Weights of a small transformer language model: RMSNorm before each block, a variant of SOAP for these matrices.
Each number is 200 + 40 x the weight over its row's rms, rounded and kept within 0 to 999. Layers, rows and columns count from 0. The size before them is the row's rms in percent of the matrix's.

# v: layer 6 attention value, 576x384, rms 0.0246, rows 441-447, columns 96-191
# o: layer 6 attention output (transposed), 576x384, rms 0.0306, rows 441-447, columns 96-191
# q: layer 6 attention query, 576x384, rms 0.0247, rows 448-457, columns 96-191
# k: layer 6 attention key, 576x384, rms 0.0247, rows 448-456, columns 96-191
v441,135,239,204,275,225,155,98,168,189,152,162,190,243,212,191,165,175,132,189,174,152,250,203,175,198,179,207,234,200,209,298,171,177,183,282,159,179,277,188,227,186,203,147,219,137,194,184,257,237,209,235,228,190,218,188,182,213,228,242,192,176,121,173,171,215,198,174,246,198,151,222,240,133,133,158,192,183,187,221,157,191,231,166,170,205,70,207,168,193,218,126,209,213,240,236,200,214
o441,111,161,267,274,152,170,173,234,100,277,222,315,181,221,249,201,150,203,225,202,198,279,226,199,153,246,164,142,198,172,129,210,262,140,171,225,191,136,203,211,164,220,163,167,229,178,160,230,163,218,278,186,91,198,247,230,265,266,209,201,136,213,180,236,197,181,258,236,233,136,296,282,229,182,198,164,288,176,123,232,225,157,291,194,192,196,155,207,227,219,227,194,222,173,209,135,215
v442,132,145,138,166,140,174,214,318,227,196,116,230,190,226,205,159,164,236,221,203,272,183,164,222,129,212,219,199,208,290,210,221,197,222,146,208,190,243,250,207,293,256,269,223,200,213,203,171,263,170,241,199,216,198,177,171,161,244,241,133,182,116,148,205,242,223,257,235,164,239,173,225,203,147,182,203,270,197,190,233,187,250,248,156,281,269,184,184,161,197,215,186,214,267,289,145,190
o442,116,233,276,138,247,165,221,234,195,223,210,205,257,165,164,191,152,187,265,212,179,143,234,185,118,176,195,117,177,209,172,153,223,234,245,278,187,155,171,200,230,216,210,208,180,234,146,129,235,186,271,173,287,234,138,206,178,286,168,180,161,249,205,173,221,146,237,197,221,268,207,194,208,183,138,147,176,224,212,274,132,264,187,174,193,154,216,196,178,261,209,159,271,161,208,143,247
v443,126,265,235,226,172,144,226,259,237,204,150,159,227,154,219,180,208,268,253,233,251,165,183,262,181,123,147,256,230,194,205,181,232,132,301,156,238,222,134,252,302,224,210,81,152,212,205,192,236,229,227,216,138,203,150,240,138,201,139,158,250,172,272,266,153,220,261,227,204,156,211,253,175,198,232,201,164,158,131,207,183,223,186,165,216,227,206,179,150,206,226,244,249,204,262,164,192
o443,112,241,178,204,213,206,108,152,200,170,229,173,188,231,187,225,297,206,166,204,195,268,181,170,191,156,262,150,184,179,200,221,171,213,135,245,217,190,226,163,222,183,143,180,202,137,182,260,276,151,180,153,279,185,200,170,247,256,290,150,168,203,136,211,242,179,244,238,175,224,190,261,211,236,251,274,231,137,253,181,178,225,233,251,188,166,222,191,216,239,184,256,222,130,187,189,242
v444,127,248,197,205,258,224,162,189,185,253,197,195,208,165,184,128,246,198,122,178,207,209,169,135,226,229,132,226,136,130,229,226,179,221,227,222,252,142,215,258,232,198,177,222,129,172,200,198,200,200,162,180,276,156,206,188,152,229,177,173,236,242,173,238,200,260,230,209,155,247,223,233,146,186,246,193,174,312,160,192,188,215,216,255,246,293,197,251,155,147,222,271,232,140,206,176,208
o444,112,202,112,265,246,235,152,142,270,210,182,193,177,196,215,242,228,185,189,83,227,198,200,176,180,216,161,195,232,222,154,208,227,146,150,175,150,229,218,267,192,143,298,184,261,230,196,233,204,238,195,198,172,206,234,202,126,171,236,180,174,181,197,187,168,177,203,238,237,152,224,159,230,239,119,213,252,221,177,146,217,221,142,186,231,243,112,188,216,193,150,147,164,210,262,219,151
v445,118,241,179,146,280,213,163,181,177,249,178,262,108,257,229,257,244,226,264,188,153,184,249,154,211,124,222,101,223,139,201,228,230,162,205,194,260,217,203,231,241,208,231,194,251,199,128,156,225,250,174,202,212,154,186,213,240,275,235,192,200,233,98,213,206,226,188,239,174,265,241,174,180,273,158,119,148,142,215,218,220,195,155,142,160,131,186,200,205,272,233,198,230,134,159,222,151
o445,108,208,177,186,211,245,145,161,250,203,176,220,182,145,196,252,159,198,213,181,207,211,211,168,234,180,262,245,187,177,205,141,187,165,233,183,275,270,223,227,193,199,239,179,179,133,222,181,257,157,216,245,133,206,203,212,184,169,183,215,239,229,206,194,138,210,198,182,214,188,143,205,146,185,200,269,213,194,189,203,183,192,216,144,155,208,243,194,163,122,170,241,237,174,197,235,140
v446,124,190,205,264,190,175,223,164,140,171,233,173,221,111,202,174,119,211,255,214,202,202,206,245,216,168,221,184,219,205,194,178,207,128,222,200,185,198,215,236,207,216,214,214,145,180,125,205,206,221,177,172,179,202,216,207,181,208,262,214,158,154,241,151,198,222,206,163,189,217,171,226,172,107,209,315,227,178,197,130,166,192,182,205,235,149,286,217,178,214,185,169,199,229,203,239,207
o446,112,180,258,160,217,165,230,246,241,171,244,158,235,195,151,189,260,216,158,175,167,187,163,195,189,160,215,249,169,202,287,141,228,240,153,159,178,138,147,190,180,236,189,206,112,198,242,175,154,169,185,216,221,94,239,249,270,204,224,165,174,197,184,221,303,236,180,161,206,210,287,203,185,173,263,214,160,196,220,163,260,196,234,175,269,145,155,197,228,211,110,180,264,204,218,124,180
v447,138,155,223,226,206,233,205,247,245,170,187,190,62,211,197,198,208,226,180,171,151,265,166,193,234,263,187,221,131,144,193,169,175,228,202,173,194,169,216,231,144,268,207,166,143,228,143,173,175,163,138,250,283,174,153,247,232,238,211,228,173,205,170,243,146,133,214,207,183,181,194,244,159,194,149,244,258,176,206,215,158,240,232,169,199,228,157,186,239,213,167,232,206,172,118,265,97
o447,116,238,135,193,235,192,181,206,157,169,220,196,187,155,235,165,222,277,237,168,223,277,156,129,228,184,193,167,281,132,207,194,318,182,217,244,245,178,206,176,152,188,194,268,273,195,203,223,165,151,229,241,170,218,179,109,180,163,195,120,198,221,213,227,180,256,186,144,171,249,191,178,250,200,282,223,119,200,203,204,118,174,138,197,186,199,173,189,161,207,133,261,189,186,211,213,225
q448,092,237,114,141,207,226,173,160,163,130,104,178,154,174,174,146,163,136,160,154,147,193,266,217,173,207,172,226,249,153,194,229,169,200,250,158,162,156,198,249,277,194,172,261,191,178,177,206,210,223,209,257,157,176,260,212,198,161,169,198,194,201,172,251,156,179,210,139,227,193,245,222,281,264,279,232,224,166,252,234,242,196,176,244,209,219,198,184,217,187,166,206,222,170,200,128,241
k448,077,173,260,214,215,200,291,203,208,176,247,127,207,156,153,152,175,202,199,235,292,221,182,173,258,233,224,216,188,166,154,191,178,240,146,202,189,243,269,160,193,271,155,171,226,169,135,153,247,178,208,130,217,196,122,181,213,235,201,236,187,210,277,190,216,202,242,199,127,213,193,221,203,158,148,161,101,191,107,245,205,180,221,144,294,180,221,248,191,230,251,173,160,216,197,174,169
q449,091,192,199,269,208,208,192,261,187,247,281,227,175,214,170,276,219,236,222,176,220,202,228,242,271,196,210,252,133,190,236,237,267,184,97,272,181,155,253,224,201,222,207,122,243,222,276,126,207,182,193,153,202,224,260,190,192,173,204,215,136,195,255,192,198,198,207,204,216,244,168,224,214,171,128,176,213,184,177,165,130,186,187,149,201,238,213,205,221,178,206,127,208,167,246,198,205
k449,077,215,195,223,194,163,241,180,216,188,96,182,285,163,262,219,181,188,220,264,121,236,227,148,174,211,221,220,244,193,157,155,190,169,237,200,231,215,133,210,223,182,197,230,169,175,158,227,184,186,207,204,257,205,197,206,232,232,184,152,245,165,186,230,221,219,227,249,175,129,217,134,197,210,213,198,174,183,193,186,265,202,218,223,240,217,150,218,194,211,160,233,256,155,186,221,231
q450,096,126,280,159,137,210,166,213,191,208,218,193,235,223,211,202,198,189,123,199,236,207,228,256,159,254,182,220,170,241,155,211,208,233,228,129,239,189,144,146,241,118,187,241,162,147,214,201,214,205,204,268,244,175,205,192,207,170,213,161,194,145,156,146,191,179,250,225,203,256,259,99,141,233,236,244,260,110,208,216,232,154,202,153,213,168,214,214,172,185,139,195,220,233,181,203,225
k450,083,196,192,152,223,226,168,206,169,175,206,247,171,186,203,189,260,201,279,180,115,202,176,142,257,142,243,239,270,275,195,147,168,195,170,265,170,238,231,214,149,252,196,242,176,259,156,162,205,246,213,164,240,234,229,265,266,260,178,189,193,210,246,239,201,204,135,264,152,160,50,252,276,217,171,139,137,240,265,233,171,205,183,205,163,170,190,192,238,232,250,167,198,218,221,187,195
q451,092,221,44,264,192,239,265,106,206,200,88,170,171,185,135,216,200,217,231,200,148,228,182,178,197,110,190,203,158,175,230,191,233,267,211,145,128,188,245,224,183,277,219,194,198,254,178,221,204,117,141,145,235,202,219,205,161,186,230,259,154,205,203,263,189,193,188,173,211,274,208,243,246,197,290,252,235,174,199,183,147,116,224,245,206,264,220,224,230,209,202,186,247,210,234,189,206
k451,085,186,188,210,247,162,238,185,215,190,270,299,188,173,145,235,221,147,157,199,248,142,166,200,228,176,184,240,208,253,184,181,158,128,215,241,254,183,200,252,235,196,167,162,263,229,199,249,216,177,264,169,157,238,195,236,251,158,157,183,284,198,210,123,181,200,194,149,223,214,221,183,178,200,149,249,148,180,200,229,235,265,163,133,176,131,182,206,197,227,229,178,170,136,227,264,198
q452,089,240,191,254,169,223,203,219,129,133,203,184,234,225,185,181,266,139,162,152,181,213,188,228,158,230,211,221,176,155,208,260,239,213,140,193,273,196,179,153,231,193,224,247,192,152,203,219,199,231,233,180,230,158,213,251,193,270,259,164,214,215,203,208,157,198,206,149,237,188,146,120,161,170,202,219,252,160,259,157,175,205,189,208,206,214,313,190,183,229,207,210,249,208,166,140,236
k452,082,170,228,222,176,157,164,183,187,190,147,186,232,207,218,214,216,256,227,216,246,153,211,179,159,129,245,215,243,229,171,215,211,211,209,248,202,155,194,218,218,182,245,202,236,206,192,202,150,182,198,279,216,226,239,146,190,157,198,239,134,213,166,208,209,189,151,229,180,161,115,247,152,193,243,205,202,239,168,206,216,204,233,163,176,147,124,241,194,172,193,209,166,153,199,161,204
q453,084,170,274,184,221,218,101,234,215,242,216,136,220,221,184,146,224,233,150,209,213,206,167,206,209,246,199,231,185,303,142,199,251,262,209,225,216,196,174,184,188,257,207,219,189,223,186,172,197,300,263,255,247,180,280,270,223,155,196,193,241,202,244,183,174,171,133,202,244,159,200,136,206,234,196,251,218,180,251,261,240,246,195,251,151,170,146,177,213,224,154,198,170,230,241,159,296
k453,082,160,223,197,181,270,202,210,217,182,147,254,188,127,243,192,225,218,216,224,170,190,136,220,180,149,192,167,199,196,185,178,240,215,210,192,190,182,218,245,171,139,223,193,166,231,215,218,191,237,194,237,245,239,124,211,279,226,198,211,197,197,162,204,292,179,233,233,266,194,215,200,152,232,192,177,201,290,229,208,162,124,185,147,201,179,196,231,177,165,162,172,192,212,158,197,122
q454,089,191,151,175,190,212,226,172,165,194,200,250,146,160,185,207,175,277,171,192,187,186,143,281,230,200,189,162,179,205,194,128,179,242,175,230,236,192,184,246,150,166,190,153,231,202,304,202,245,162,257,170,216,203,137,218,208,161,190,158,242,170,183,187,180,228,166,184,242,227,175,277,250,123,214,238,197,219,208,212,304,216,195,176,197,213,173,100,227,241,143,211,214,144,158,234,224
k454,093,215,182,131,242,168,253,194,206,182,202,170,159,129,128,182,219,126,219,245,180,198,238,189,122,160,199,280,186,187,247,193,163,179,194,171,148,222,209,160,266,258,208,218,170,243,145,215,183,159,113,127,209,163,203,201,174,217,201,227,152,191,173,224,153,243,213,258,175,230,165,147,217,196,219,182,211,140,181,215,209,240,224,192,205,136,228,213,197,216,270,158,215,174,215,206,227
q455,084,102,156,191,237,263,189,144,198,229,276,173,250,218,208,229,198,204,118,136,194,243,208,276,188,201,147,169,212,223,204,181,259,314,173,112,190,186,214,205,221,213,169,188,258,204,227,176,215,214,130,279,157,188,188,185,176,210,203,238,256,247,177,246,223,209,237,191,187,213,189,196,174,206,238,233,163,191,234,222,180,209,227,226,176,221,162,279,172,242,196,185,269,295,218,289,316
k455,098,151,265,272,210,162,147,236,219,239,272,176,244,270,257,249,174,244,267,204,143,277,157,207,213,243,146,232,219,276,200,188,219,222,238,144,103,193,210,182,253,199,159,237,197,270,187,217,199,249,209,217,228,151,182,228,184,155,130,207,233,115,172,179,263,167,241,250,189,177,231,179,195,183,230,238,195,253,256,210,134,203,165,194,194,227,186,166,147,132,212,172,133,237,176,234,258
q456,099,205,287,211,174,236,177,232,216,269,164,129,176,218,214,192,187,137,239,178,193,177,203,214,183,196,196,236,175,223,140,215,288,245,182,150,290,226,153,176,199,153,223,200,169,237,199,145,192,153,152,240,137,170,201,231,234,193,204,261,166,241,160,213,186,228,184,220,215,203,231,150,209,176,195,166,236,191,183,253,231,191,179,183,153,118,124,190,188,215,144,185,239,208,205,160,93
k456,090,156,231,146,176,185,130,232,216,207,212,208,178,229,199,268,207,187,208,155,242,238,228,177,172,234,238,226,130,254,164,181,223,250,198,176,303,108,192,193,183,203,201,170,194,215,187,246,241,162,199,218,252,168,187,193,211,196,140,232,159,196,131,194,235,239,170,237,172,183,171,200,206,190,157,225,194,200,202,238,222,220,159,221,154,167,96,181,168,190,173,181,251,253,196,177,182
q457,099,216,252,218,203,165,208,232,195,184,237,209,218,282,227,197,243,266,197,205,296,160,195,221,263,232,169,254,207,262,92,188,219,261,151,212,206,168,169,142,217,272,193,204,249,150,266,228,201,206,226,130,283,248,185,148,233,173,196,230,207,206,231,206,176,186,201,88,238,177,272,243,201,162,225,246,224,255,242,233,221,229,192,169,186,152,211,242,132,231,202,280,230,226,233,201,228